{
  "n_head": 4,
  "d_mlp": 768,
  "optimizer": "soap_variant",
  "weight_decay": 0.018,
  "lr_head": 0.00671,
  "batch_tokens": 65536,
  "dataset": "wikipedia_en"
}
Each number is 500 + 25 x the weight over its row's rms, rounded and kept within 0 to 999. Layers, rows and columns count from 0. Numbers have three digits each. The size before them is the row's rms in percent of the matrix's.

# o: layer 10 attention output (transposed), 256x256, rms 0.163, rows 244-255, columns 0-127
# v: layer 10 attention value, 256x256, rms 0.166, rows 245-255, columns 0-127
# up: layer 10 MLP up, 768x256, rms 0.185, rows 0-40, columns 0-127
# down: layer 10 MLP down (transposed), 768x256, rms 0.199, rows 0-40, columns 0-127
o244 106:477543506490516480447494463515485479458523479455517491519492512493529482503477483545527486506471493472473466510519536508490536513484463546529520486505483514470510528504505507524529526484514453471461500533474521482440500491451502472455511464514533510476532491471503472518472501504493529540505540542514501471507507463538468500508458498495487550500492506515483531512431510502494502510506
v245 104:497491483479514499476490504454479492490501506503496541519480481549489462464541507485496511532489514524553471484469512491526495506520477513485488488493517548511538516531497492477501516487501523478459517485453491478508483493510459555483524541468514490468491516509515507518465530498544522526450481498502490498513506521493544475482544498474524464469474508455469513478449528458491491499498
o245 102:518481500479491463475493468509539501496500513485467538506514555500524519505520498467464449484517455495527526497548506471467493484475530479519523505558502495494521479503508525514505468449496445526564476515510500502524501490536491526516489530481532501468490472457548428511506480523550499462484531490468528504465481510485507494470498446513462487495538489503523473495503459504502495519495
v246 124:523564532479549487483520510513495478499483493500492514527475471508516459523483517502508520525527483470456545513466527504550457505525508505505506517511516478472465533532473497496466507524508504498514456529454478515513485486481514516457531483528510459544517491478508480485525580465501464518507513499481472545485502505536504501503470511492530491524485461466437496497494466488504531457520
o246 116:541541519482516495532551509525483538488488495507476521490491477471508499465483505505484504488490472522499507504495516492491533510411480485524524494507490493510512499502449541522524477529505534491524485489480506537496504522549485494534465496482478537491519506539530505534505507480455494491536470502534464485520502532501511517517463465532495497493531499501496528502482528490485491492474
v247 100:476536469462507475494543490511480501514503475509430531490492524505516472505495527512503447540491501517511511529532533577469513480474459518525502549509503522506523493528463486513530509534491515484508495527470513523520525502526451534487475456543515474498496544508525495496517501489472451539506505529522519493515475520529504515462482513485541500543487522510510480522493551517460527478486
o247 104:549493477494534494487480473492498496499459536524522495496538501465516519498483506513520513508504460537484498490540477517500419479517527476494508478489481482530470504494526504509512538456493542529518501485502552501479478537561489508470541498495488544495549526452489515499530479447475491486523545525538495507514508501544541545462521478519490504528494482540504449503450489545508515447488
v248 104:474524511496506490480543548506514511470489514515462525513509470509533447486508509464548544521501510532505504481503480480540511514493489501510445556519472505479548492447486509532468506492504543495481500465455475519505522525518529493485499473527485498526533527510467470530508534500467483522519530518462526558480500469550485491471482471470461499524477499467433497542488510524471532489550
o248 109:532535522500535538507512489502530488476473499461454478486490487457501514480477531452497492480530538496495447517507480472499471492495491509502522488521529500533497478483520468514500492521502532522505478524515491489459459519570456500485508522497484489532511471468506490495507496469519536531526444466539512478516501485504494533520492506499546481480466459512520471493528481525470495476478
v249 096:468505539462506511478507566460523525491498511538447506481486497536485516548517486481513525537472517477530525511479493481476542504486469511530484453459479511491558512489549515558486436510445529545499477466486531501506527527494480453494546512523510494538484506525503477459465510533498506506474475512464530518490480461501484493501506528513500459484480515538462497482509533485459480506540
o249 102:499487458509496474486494517489517512461552518501517482485534469510502520487493529474505494443500463530520490488486512504534486460488528533525473496524521450477487501508535505506511544496539469528497504488522528508484441467547515449481456470491483468470517545524486521481537512504513499558523495482505448492478493486514475494471510488469519446494512491492536508498497468503463519537485
v250 100:483468537530463475517524492483506503540494450493526492490473496477478499509515502449500510466498481510506491513487523513513513532505533530508475511550442502535508484496509458459474494480461523507499421498487468563483527455540504509537499533501473479464497534476462549485462457473500493478471489553493514461472531498490511522484483498473453516493472488489497477503530498509512528502483
o250 099:511513485541544524475490499496463489507490500525468492493510543464492477486464556504491488545484522498479515496540522491515510506488485548491495515456536548509545497527485450495517514478508511468511535550479450532484547452496501472479506476489483522498490503464496502523503496510515428530501527466492508522518502515495484484507525466526518442503513459461495516451530515485482473494484
v251 099:474566526516546492492441503488493499505479502530522517523463506490476537519446510467526503538556501547486484504487474467495516522522541494543515491510496501555541501506502506547474485488478515453494531532536534470464490556485508458504518532468500488492494486469536489504513482520520475505503484540506490485489512516500525531466460513494489499450494447452496518423504507494461467517553
o251 100:536504497513531498569512469447528527494501462525436484498466524503512514510542477490475530508485468515503477500460531530482522536482473543515509489517529507457452524491511515461529506500488538515514481514498506531519499482498511550482496521490448532501524517505484471523516553499480521520516502514479487484520471514482527481485464509493511532497501512494486494524537532526503515494501
v252 100:491491496500498527518504502516499492489494455466545523505494494498527506535471527515539494573511464508515477508495481500471483527492497445557491508464503461457500511539519491525488510528549461512475476479515498468440528555525512441523525486490531430492536535496484504539521463510507511524503524557487515517510481495560509536468507483478511493498516472490479464507522516521504521470485
o252 100:511491503522476522504482483476462488499528510495482490507537520453505474513523512513496486494513473510505462499495554508500467504523490530515484470489487472564504475498525528522537473519496523474486492479508527485481440502495509531506482540455506533476477455510497473477480499493507512485520519496545454490525486538480524513501521525492473541470515541494491459528505477503427539538498
v253 101:515518495498536522482494515441493468522480553511485545503471493552504530505481500483464529533469505481471503477476487487500535520515508509514541520536463512475558518474528518477511482515494533506494490500554508483494446521486526477497532508520480499542463492514497520498476534543475487540535505477504464503501507491524511545509515553503545492490491516512476541504451510466526492538525
o253 102:457480504486517486500467498485511483498524455509471532505549470447475519480535499488523520478505460489502529496517487524501485471476416453477501466540531522469472491527486482498498533510501492501517492505480510517542494489465483448519516461458489539477534521488490473469535498511490506532502481541512476473497472504493524544455499501499488480518498461534515504504429514484457472487457
v254 111:467526539478523509500558519479459475483515495487485479501506463513532447502481502502506475491511475487521528475519497552504515467472478518524464494482487517473550499528484503541476515496536492477515516499446469474491480506526514515491519473503470511522491518536462491474517511502474486507523482504520457445500533497573485468514481544508471477536481523523500484532514512481483447502504
o254 110:559517529488501535491477495486506450491482542445443551523537480478499524534518458524509474474546534471520517486550486506490489516466518471496500455518500458502468469475451490507527475499538452461527484472524518453553485503510519483507524485499481539505504479510486533435511484537478497501523495520498534506525514517533543492521512490507527535485452509497523516489491530524480481473547
v255 102:514514484514532557507473529467539533489488482519521506467487493487520533465517483447479479468510509544492472499519499457455542509495495518522437492494484496490492527512531481518486451512527473492490532484490494463505474501481501485490490497506470510484454540509525457536482488562490492526510522491473474541490491533474488481511473505470493555461498508492518505522501507505509521495538
o255 101:517476522490513526507481501481514515470523492520530500494515496512533504473474501520523490482497490487532464488456516487500521513532497477467533515526529480495476542511466461494522520527424530502485492475484508528485474503470535514519496487482474491479544459526471434502494501536533545477467492536470553473466446508503481507498500552453519499510510525487463535483508487483537497493507
up0 088:553530522499486484541526520504513481507460515499509483440463471530531489512525484514497558483461494481462516483491470448520517510560499529505492494496484550470493511471537504488510451470489463482514498489525524495486561518528458511506505492523493538494480490490513464518482475519491476535504486522492495451511529500531480522458501511483547525502493541484470525508465468507463497507489
down0 092:469491512513507513460507505516502475505493468521464501508522525499513508507495474481517479491478500509528560529490512528477518488541484548497527478498493527498513508536505482524544485507474528551478548505517517546512444527519510454495537485514501493511490509459447524485469511546515515490533526490516557533509525500511503473499537492518509526490496513470486509524511522496503501460541
up1 100:492502535507517510461541503517516498475480484480497490500515486506518511467481524488555496459533476495535529454499520504530517520523508509486557526469499496490500486488469532507534532500503497471457494510504489494485494491544477470464502554552454500492487485528461515493495506524497531498475490505508462460500469521504507545523501461485503496526517487476471497495505486519488476489503
down1 102:536534500460488504504493493486473505485495481507501467511490470558440561525467515490504505507503512547448496520498478525541503498457478517492490514541536485541512519480476462491459480496483521531480520500543480497496489479489472476496525522494509468499485523490474501489540551506487504511465521531498487505504510492543527477533542510499551431509448506521524531506571491480488500506538
up2 105:464524528511481509496509535472518500512523500454475524483505454565484528525464482521487523508523536484452475472494473508478442495500478545479512483448516523488498460567517506522475487457508489476480453508526522504502478483505517484480529511471483488511502489478503477562517491504505494509490482489509516500494521504531524486507475528484471487520472479488492510505514472521546501541538
down2 105:510472515463494520540480512473453517499488484530545500513500449477512476467489506524495557516448459481519517500510524470454496488475526479505500479519470522462564510460543518472496496486521530510494541465472481510512522496492451462501484516521488495427493496559496514457499502491472494491517507491481465478474503508487502502454513505510485492476503502510555574512489476472511516510465
up3 092:478527502523543438493521490488488522512511460506490432510472473472479504467560500488484505474488531493508499518503489477498473508491459537486482463495517487466479547493544504499496501511509498473497498468489498510485488473469536542505522521466512507529496514492534483546483530556511485471502491483496484486495547516536472511536482471512500516491537430535515473529485479505473506503504
down3 085:487533529514495517485526486515479461520512518450548512510512490461496516478472475498478512501515503502526493476507496514507478496520532514517521514502499468557506517514505504506485501482509478522507513547514506522491510455458535451471505547499438477491497506479485440448504503459535508546518503505501480485542521438478447509462515520469487503482488507514512515459488478501498440523517
up4 097:474522507492527520525483497506527519498507474507483495530470506473536476484521450576519557508486490513456472475481544527455504554528470483494531464485505537483502505530524546528498507515461531492489501512518484506489477516486472532499473483498526446487489466504533496506481454494535445492513539485512524442530513514507512485544516463436493490492477501463463491523489496484481474528515
down4 100:514475478512454482462508500495483547501519491507504499506554508520509547521507513463514518491513514526507529507485451493496502498482500528518497517524466490477519463486444551490443468459530464500513509495548511468524420510519489493480507518434462506492467528496502487502521518477485526456525492516497512510470503540527525539490502519477474541554493491463515494501474506492477484487501
up5 101:473508461490500499518529497504527512486486546510500512494502481482502500517521553470488532482498484522537566535500510537501477489542459514543443490475493463473490478509521482527522494484515481481529437493481552466503500490454504467485479538488524497516474473429479503508475524445510523529499466511484484464490479501466455466482499517503485512492469509493483485541526514464530527495542
down5 102:531527485522512493492479484506456537485508448469477495490505473487512541489491536527519492506471479470522454460542463491459542475499523471532527448473501501481525485510523511501511513526524483539455514483533454495479528519471508485504453513550494518459517520512519545559529492521523524498529519510464471457505478500485533499502507505487476493522512530462508463503484500538525468512520
up6 109:476457495492493524540498506469542472474469484504526503480507529501477546508517571537480506525499466486523438545517489499500479483508491497506533514480499527441532526482531491524459505465497509458488503503521506528517496497484515521520503466483507535520436512488446523469408497522507545545468492509459503526495471518443532485492528513470510474493491514505510475482497520484507530528499
down6 106:501512452524470505455491485538504541516542543524524469455509512483511529512516482553460509518501499480521473495524523501495491503497483486528493497488495447494507493486504527507454493507507512532516505473522509414503525442485508497471485491530520457483479478515487468526523500493485473502520522553484492483460529484507511486527540528470558455491506495529482512514485499532478458463521
up7 100:494538504505469487495503472497506489468478477561469502534511485490525496482476501541527531512525475456503475542472524508481506495464534533494483483507524509530476451523534514520489510453501521531532486491496486467551452492532464522526492542495451477490516508520533445491482530516502508548508518508484490498518509470514493550473492521483528505480528516493508487510493496479517520473522
down7 099:505517461450485477510515490463453557477487545495485444499518503505480487540505511539512487513472477492467463474500535491534485544494498499506533494500510522465480467485524493496499528511480496489508516499467509497507513467506504494450470492526472550475514498505505545493485515496549501512508466508530527511483519539507524443544496486455498537504519515514485471507528462501512502526513
up8 098:534490520470478508499488501475445528498518473476499513462469492518520497489476521460516481515477476446528482521523533470492515480538511540521482479513526506518501476496548500491509505516462504495455492535507503525487482502495487489490530454505463485520481517523471469494476512483525444481498509512484480489502507434537485508523484457483518525518495490515493499517490493508487570520492
down8 105:484503508501518505520510467500480462529515457524537484504499516502490470533504477517517505531527494502527514496490549525478499512448488511486514495484484475507487553476500435509506483467499514496534517473489537514469477508504473537532519531489484523491528467547522518521531489526497485526499495533525531461507481468496540495536551509505512502452508465510536482532474502561485516480495
up9 100:520517558492518533499532507509506477480496517488519516505486502510484524530510495477443503545525492484464469530471490501527535500515552493526508507504487490504525518495538497447467530518498539495503528505508504492436444499507491480513531491511493497523494482504475523510497548503511557491546482505493498450474538501512517509460550477480525540461515528521476500537515501467482530468491
down9 098:496492481493493533513536491488496465503538539494510488519493469464505505517490482527543483509507500474481547498501505465489506474512454478550553473493521503481461464514505491508468523428524461465512512480521517547458468446518502504532567492468515509516516500529477530534561494491518450460512480514511489508557499503495503501481466480480499435542480499516494543481490453527501457511515
up10 101:503482468506537474493484526550445466481512482530503523487507481509474489513522480495473513506504501510489466535524453502418522511490499492522520518491510484538479481460504500518542510518518498508512466501545528509478522523526472502516519514534503445486510490484477478515465504559445505496495517499488468513548474452450530508505464537513509504482493563533485542520510532450476480481488
down10 107:511541501542545496475524527503500494481465486504485476532516537497487527504508497511476498518531484477490469505504505524537496544492497504517520492512466510518500512496503487530586469479509532502470501515498511517476497503515499511492483540483514468493500503516480522490478498513507503555478508471504462500459564522517495514498512530487507495518462494488545447538507530529533568479505
up11 097:516540538506523503479538479511484518501518512493451493486524482490530486563499502476533479511461471487503591554492467496502500506506505499480479470520481474477463503518503485473505545495493483501533524515532452500509524527504512500521496513529542527470490525477503511475500511522511490508493490497507461529514526458497474481498467524513472526478536502506517503500515470487400503508496
down11 101:462534456506507512518445468463548473508495486529511490470454489505504512498464483495538490462522536523495498490511506516453515504553550538515512495511476479512513498540551526468462477491461519463520482485510489515523512504473511469488448482498505529472512475443518528519513500485517517531488551536504504460529463536479554479505475489483488474503505487491482516515478505495509485551502
up12 105:484516464501506502508523495493481480475512472484502522457498476477459529496459473511539532458463486531526453479500563526498474505493489535529535511476517507505497492466473496502496518530498509556511496496496490488492527550495436491524496485496530482541460506487493522489503514508472488510494505491512496477505472510521458531493474539481521492516503496482459495505552520484481490475546
down12 106:503482499534520467424537517539481479454473475527474478470518474536529499505485477515492491469500509504493485520521484484482488518516468508503474515473496525501490501487425515496518490493476496511458508517502517458504574494532456567517507511520552511491489475498488447483478463561445503507514491473512494489490488454484502523527492460514524518504496490505474537518468521505486491509510
up13 102:525519509499459500486483531516543556470495482502539511507525464487507499534571475510553518508471476487463484513487480535521526511512489485522507515483444477462474524463487525499489472476467468454503525462531536498499505491494530483506521477504467481497507502471499513504490517492577476508489508519454474517479521494491519493518469522531499474544511491496514429477509510463470529545513
down13 115:451465491520504519527508473503464512496486526484483460480533533477486470476496491498502448538530466501516512477473458506513519491486465470474462507544486519516523468471511500487516486493527504512524473492531462501484474506522505493492495463482513473495542513472504444515462510499533511531511513538452556493508497511495489498503511533516521526499486474449519507463478538436487557549477
up14 093:510502456544500505522471542458464541485500523531469469476509510519513490519511510500510547488501487448506505430442512471524510485515534489498474525542535457472531559490548484499510532503512509487496513455474538553488519496519524490502505505478497470482503530498437525544522504488486486513475537509489530546476487502507459494520457507493520493496506518509494515481466484470509509513491
down14 089:554504540496494541536497465533486459492512471495531522489449509499522464491518510475511547545496499518473531505546513537472469485442519498551535502449522504458471495464521486478533469521467500473531509509492506455488478516488462512485500489519499512494521477513497528544501499505480484494511448456527490470504508516494510503535524547510511468538479478492564502487524506473487488493480
up15 102:493460485517502511531497477501483504528479475506515494496497531516467465479513460487487508514455516486506516475511496509490497503522523509453444487516541467491510538505497484514499524469514516485487486437503516494546514503525548498530504490486513500510512499526477514497508486491533584486500501543466555494487514500438479452490509469500481509473476512480453497568483474540528459521479
down15 108:474505488508527507475508522506483509477502478557487506473521467480546560515516518552504531464466491508480490439513502520497552525442502470458520465494495529502482475502481494496484485500485493470513496499530483487540460541477515469481533496505543536449490503488532496541486511503497518488511497496493493472482513460481564509523519515490465489519505501477513480501466489442496498478462
up16 096:532513515484490521488467533489466463448464504501475525548544508474509508512465516479461535503533483498536511468480502485495505494489489474517486473504501511507507479512486525487548513485503499482527484468517510492491470458499490506492507570482512488487479478466511519501465477459541508515509540501496487462542467491532476506534479489494444464518459488500465488535493465502512564516480
down16 100:538515472515515534537503462513533452483485503524555532518490477492441504488458483526487452503469571518485488502494471487523496505508439538498500465470501484471514489534481581540514527514543491520529534477479465503523441474543491500519493500509497493494483498484523528516506490503458483517478507497520498473478506486493509512488474539528530517472486471501510497476498490532512520482492
up17 087:534477519543534501456490500535496471478488474523477465470478514462493488424524510496494508480554506487502507496506480541523528475518490460441488522529507500495541520507511530516479500508501505490517451492494517517497467496479495512478522498462488531495511539467504510476508435490519485520514492529525510476483515487470499512486530473482459500537470501525484506508502507499482458430510
down17 080:502521474493481485482498468473460494462528485455499510513500468508482472560529492479459473478454502499534531506484525481469453516457490501544496472485496501499491502469497465512535501487471530484500515488515480486539563513433497485505467461516508476447479479545491505501494545533476488517495499495463507507469504525496516499545521522479486490485522500500522530507461498461506481514491
up18 106:520492535500497485493542503539481460494452526518525513477492507487493503495470478541527490495510551462549474485503506526476506506529476520499466506471460513531483504516542480487539500508517520503510568511461494455487486537478526500434510507492472529477491509470528509511491521531561540515506491486557530502517479475478528498533517500512557482439467496499485497497515516494528459534474
down18 112:466482473520493497542560475513526501450515522494533460497521526485513511532493515548512481506549496511503484496498506509514515477487462505505513518471508455524478504511499461489507539479513496504481503514532511478483565534526493516515500508528552477567467541474508517494433500513485561481490508461499465491497468481520533526478486467490482507485470497471534461490501496486517530508478
up19 103:489484494507451478526507525490494472518516500571504505476457535464449556503540524504486480493477508497489523460485492493491511447511473463472528553466512533525499515526462469483515462481466472512450502564493500481499519524519468464499514464506493505512519516492488549516505536480496509484478520481494502517513504463487501481511460493481499516454466498547447511515461522493499474537514
down19 105:524539492477523506488465479500497471478540541477518525467492475484480491494496514476500471444477516519519461477498475523487484478498477560515488503495480489511506519542543548525510495489531537511513497507498439520525459483526531477515517527458535529516491518476493529508477507536520491492483505496534524515558500484482505487488479479498503499516478499482522489503539502504508466544481
up20 102:543487496457476547537516464509519495533522570467524496504495484468526478467491507494491540478488490431524527459503506469541493507505523548520523496510455521486500498509489510524513511512487503496487513477462525523501505511523509522513485481509508534489499543478493494497505528466480533488517555462507414478462492444510513518483520482511500540539461550495505506534480474508488516480507
down20 099:492489520445488500528497483505512480523474517459504482516508477502476495552508530500521459494517527522519453499525507518476538488501436513482505495510473486497558567493454506507493472493520501448519488498511482500504454493508466509501501543492523462523485499478500503491449511498555495524531404457534518507505514498497487484538468508425540501501487476553513512495499491488482497495458
up21 094:497564492508450496465489482496475471517505494462504473522443453486482462496500537491505541497477484478528492523474427452473479515513491499472473505475476493459470493515527443487488489509464523528493504511523487482474542489499515477509541443518513539471494508536494521481471512466495513527506526481543504519493528518459512502492504528486499460474486458479518511501457490500505519499538
down21 097:506492496458516459489499509544496517538509486504489540499476502482541524505487504525482486531506473485465492476528499555559533481501515517491457480510541544523410468502477467516478467495492516518522515527492504506490494494511483555457491500468472500527511494462514513507524437465501511472477478489501538511502493496458466462509487508505434552538476459492491504514550511549455471494476
up22 083:527482498509498511477507480460551474459513463480510531526493540520512475488464458520458482517500549513525473542504500540527453474536512495521516485485504526473476566536546474508493506544500497517455488518506512473552532538506476507485518488508489476494469486487516460498503500534489533472482509482461504507507512448516512513516529508477524537520497497500474493521533483561521501520517
down22 082:509522474486490500515504488522490538550527516493511492498491469499509498527507492504572530511522485549497567503452478489483526492492508506443546515521498507498515462463501500510523505519507515525518530548443509495499468479521490530497449518524509490463522535521534527493533537513492473500491532528532513521484520522484533482488542488498498478485488536481492502505518491463450511509489
up23 108:576489529489530530484477523499508457500519511515482526491482497503485458482531540461507512480511503527508472479483496476452474515467504479526476487503469484532483529470524472537565491487512500536509478511550465454525499521488475496491420478495487534511483484494470512481460452480487496485510537514512533503520532490488545502480509501537525477466515499524497494507536496528494533501485
down23 098:457468471502502496509464500494487499480529454500539503486491488514528536508477519479499494490499485501525497519506456487544498480513498534523529503484499504500531520520519489461474483514447482474464543503505515491465527455538514523523547543501541477516495493506519542467495532455511515456484498470468493511508471508461461522521501560464508499548455488539484549488497474470480541504460
up24 098:460494500522505471472514536482458515515481505502456506510514539478467524476507503493499472501522433483509544476547490467504552515518493513536471537498507459511467504522516532494480506483504485522513480532514488491477530496497535495490500534512495515499490478500486505518498513496503480517489450515518489413501521514487526477529510519503501467498514504482495516476443491466527484506453
down24 104:489530508511516531501500499537511483523530540515520540487516439491510485490496527451542522553511536496458501506491514514508455471509458525548482489485521533523509512480508495533506479502485476484496495468504496515500492507519482506502513499501540529495514457492543495501521512510506517447490513520471512492466508531530522492507519522490496446525533504535511511515499504522452486549522
up25 099:501517520463496491512486489520510473527475511504474548521513477508504530499531437507476467460503498515536511505479484522533509526542471515539456522513493486448484551498510527444499485493496497477487510481463514495496517526515472512487476464519547473460517547511473482466478509470470492477520523534479524505522481520482480517564516514506513493474469500477494436507518508500464540504530
down25 099:463482531458487509473516530517494482473503511539489521499493539479500489457454475484503476496484494525478504557489537497542489514484504501512480479500535501506465510529534486476507510486501549520506508511469512531474506523505485503550534477480482521485490481499481512531512493528470505523479542481491472510527462564494472505510486510453471495513519469501509500465510487515542538518505
up26 098:503497524524464508448489508501517513456482504496522516521497490491528505543481502550515525496504511484504500487542538495524471484469526479497527553516485508516473521495540521471529503465500464518510468518486481515514526519508513495532531500498471542530523495530501472506570473484520453514425502500475484486512484473480472437496482503471513513495508488445482484514465557523513448534478
down26 102:494520471469531485484501501515492514539478481466474525507501496502550505477517489541504492523514532529466498513509494500508482542493496491468520548496464470507481465432511491537478539513477500478450479477514533473474541500537454459539520480464536455526481474489513519527441520502491497522491522520501491487530522533503479490488467480537525494513523500491513508522480460511526549483504
up27 087:471577493486492537516484472499502532510505467460512451495473520504500501506493520511466449499556519537509494494475476477459495520465530498473502510485511515498481504523458492524459546477489502451507511513481500483472497493550473544566509507530534538527469528531488479499546551503464546495516471500492470467520489503480516489474493476482498519516472511483499501489483483491502462478516
down27 096:520490512469491524547513476542474448511542517539479516484502511506478531477485505471491509504472499446479501535494542466489463524501454546471538472477521533510512499492491483504552516531541464494507509493507488452502501526461504482503485482491541482516501464494481478509505493498525465521495530512484529491466513490504500491514482514517548523495514478527536504478505516558481539500470
up28 104:524495484468472529491541527519533518475494537534501485494504523458521490488501504517518547503478526503531482490467505545512509528530406500535479475482474501480481538514475488500495485495527531482481493469520478496515518510504492476508495478467477481494487536498511508489486491474519500482509454500481501495517502482515496498530486498481517479509527521503456494500475500533526528471497
down28 103:491488507520504508478490463489466464490450433493500495524477528510465507549499469541514443502507528445516532495530501453474497514530535538512500476468512463499496503518455510516500514450570480521481537529507498566503542475501499496513540494514508472467477551476478504491482495495514504454457530472505481516495512506489497455496496497516495500538480513480513503486521477526486516519465
up29 098:531504506465567508524471520466494487491504462499558515489457479495460430499498512481500497530476471487511487488523482500493494524470533500553527491459487477511489535468518489497527509539504504491535494478489507483475468495499499474499526511538488483498511506472463513526537482495479487490515534499471489515500516537490512487507535480529514511519521451514546480510519505492503489545520
down29 089:483476497503457494482474473467520517504474563502449463523496501510511532503523464527547489500508482521457526523461517488534498510523479498476462560511484525509508455498516501511472482421488518515484479483501469506510506483459512504476486512525504475476504475516551496513497507492497469480514503527489511505493500487548496486525487536512462500499488546506502465478521486549446527497534
up30 102:504510510477564520464523532471471450483493465526499528522517498513540477522513510499513496468521483533532503493523492521522476490498512503449554500495501530524522461551508497426511495524505516510522470519532479482544459498495497502506501545552455501471506479494499503506485483507469487536485509475491478518506501522455559465473480505510482514512522518524550553493500536531492494505522
down30 103:526480520499446486467504499496523538494502471461462550506494536492530488516488487472480441475513462538534485461509494499468483491495537533466510518533488495481552462511479519512486515525474492505515498494499502477518502501482517499501533510466483497516493459527570518480505504495508527468499500525489470489505482464502504519546479466510512494472478499507484467474490511483491430550470
up31 087:478500516442487531503491485488513508525478507474487495469520481538491477460502449493514489548533469497477520483481490495481475459492480533484492477494483477492503509532538485497511490521504508520508497489484490539494513519514537503476520463540465527537505519477472446514490483509500540526476501486537533487503498477514532471481508519484532494476502499515485525496498488489500488553528
down31 087:458507503480509500511485518474550489549490513499508517512484536475524530554516464473510512491483530548514489526529495542466544509503482500501515527543543537490551499510482495496516481459492506479537490525528495496466518514542472525513462530508490473499518483499477532449491485497469501530508493523485464534519500557474516566465506528489480535510477516545505519494507492470507458480500
up32 097:522506500473556495474516487520544549503518506438527512484500487474520488506489530495514575507482436518496498508507535498466508426554500550516521489496482474510506506490510482443498466487487499510509473492511493507506520470474504481468531537481573505514493523515500487493533505514519472499475513523545464534483512507498434495506488444440478488483510483517488553481503500477513477506462
down32 101:524451490529483515523519540483472461508467528492449541512506512517473466445497503476507517464537512513533456554534500477518537483494497498513475491436553538492502522499475518480519538509478515490515479516490474506514481521488521490504464487524462497507480488496482540469472520508461479490528503524478564482561501493483531509520463495508538508520498509455516488498515513505485500522504
up33 088:500473509511496573509522490511541487472485426516477500514504518492496472511499547495496536544504543500516499482497484486466498468493547484502534488512492511480475494512520511491464494540515524474490489483496489505501473497495533477488467512544490491513487463479520519505554488483498525497505516515494483507517516508533491507506498503467541515506529501509463466485511459504461528495545
down33 088:501493504531475480490507491476496491506497503467524462518498535512492490509559432518492452513465508519444501555484528495515489472517479485471514551501523470474487498495517512517495557486492522538489522539502501527516523524452541501470495446493507454482515500545512497500456538517450496509501501457475491512450503485549517512510523498511490480479457488471499503518499518474487463523507
up34 106:527488486521496491509533535531496493516502489518500451501523527456469494504550517468481464499510476510528547489558492510510509537483493512503479517508508491509538514510516516485495524500474503464530458506531539471518505514471512464530551501509517531506490516500504476527473508476478517495491532503477512483479507510478483534462450567512531497506550531470476487513523490513462496490507
down34 105:479471498506469542518508520472523459456525480489493499468509511486498507498526504456506524494502524495463522497495525511520532484551475507505520524512520530505524489518462501493495507472486485496517484460484513501530500481511498509508503501518507509504492485469507494538500474473486521491507473425569470518488503465461516477501489460508494517508492485521534466547519504567499497450534
up35 106:486495526486518482465500495501502480522461538498490529508489546509510497456461532476508487466482448468467478457504526452508514515531486493517460504494459459529497486498515463523481529506525506489506490485535471506482494533513515513495520525532497523515435518474465537502524522496440501484511516497464509480474491451517493454499507487484514467463500514507506453504464471522496512524522
down35 118:506496542551493489509478501494500547557499548498498488536476474525483512515490520531477471523498516465468463489483511503505517526512469479521476561498470521444453434492473488510505510503512560462499469554539488523496546528472474505489544534525474501480493490449571466482497516472438483514525472535461520476548486504513458520470490484480508516482510496449456522475475468499506501537546
up36 111:528481506491493520507497555531485467541461482521523525524478479490468491506508477500458520522483543484506462467524470511475481514494462466473511432479511516491490515529433512455508496493498496478500485481527540466455454488501520503445487503503530499518504505528472489524517512480478509453470491476519489504502504502506506499520493499475533484461512484497515516519480549492475421546475
down36 109:491517514540523485466468473461493456497513448486490478495492491494522487533539494522494517535475528516480512508459548496495500471498476502514452528525488507468551477486494519438503482475480497547497473521495490495489519456465515516474503544508528459492501503484523482562496511504479524503507452498559508508512499464471556487499502524502500507487509501506508475501509480485534476486539
up37 106:489551492505489459502492498515484524504524560538526532504486528517480478494529531514475519484527444491464548511492571503504518527496503525504476457477499481507504505521498484509487521517532494477527546485479493479524518489473485485536510464513501509479493509522497495547501482530466474499517493505492504519495507526517454504506456515506500465511476505493482461493504489471525510498510
down37 095:552538482493502486517489526482449495500468512493465540506453506509499479518484490502523494465538519546492534508537509501488545514529552503498548500511499492474583509515479492558496485508517491517491490516504514494490458474527502478478514524502485501486506480473494499500466482478519528515506505493503487499531513525523504478488521512457517540508460490509495577504521511490486495445506
up38 094:524501522472496506500532516503528540524503501473511519501495503510508516445547524544520516501508503440543496489508509516504489518491503492485507512497478454451491532496518517489494484463509521469530479509499506461469475525470513509545462500475495476506505467481518488486506468483441537528501488503490475519520501495445498514518480521497487486515455470475507590540530459466472516512504
down38 098:491560532517529519469464554500494494545501541529490511480466507495506503514489473505527474499484499568480517525509534520514532476464485489543521479506534500484474491500499511504522527478470516545520471489492508500495496529557503506513523496498544538530487503470515497491498523462511499523511520507517508458451494491505479486470460486490510517479572517462488472480483538467537492520458
up39 103:512471510501466461501491519556547495518465451514554533478506550504487514456469495527502465517502472504516520513463527528471504499478489487522409487495504513494547495499499510502517483480511532501522505473539519508493519537490495454504467504460443452532516467497488461501499559508524496463491531488529505472489514519529483502480480535463516516504495525503494499486528486509474499522500
down39 104:487488478470480498525466534472467491531509460538511530492513505546477499529511501505503475457518499508506516456466508501506515501533520483486513486535490518466551525481539471478487490492506490487535550536491510503514527521447504517544463509519531499493484498494516550506490488453515513514457508527474466516474481526451477522532500476481527484476530550557531560442493520490497497479492
up40 101:502502504481470512441511488491499494556495535493497500547533512506490512488468504535468499525502509525494507498510437463482498456501479554462457534484556490513497483510506508500480456497528493464481497502429542424480533506484456556540519539521485481485496509505525512487526543470515538526494517492494484440489524459497558476499529528523519487504530533467513496511466490490493468485542
down40 103:494513483487510504511517536504535511522515541478487526452467481495508530505530517498501457539504470534502521453518497467495487499504545495479470515498465505505494491518470459472516515485488528459515482543481529534520478491457529511460489512487405476519479484521470505517512509487472484539503527494465496459521495515495457484499494482500464491485458525528497490488539551492502483512485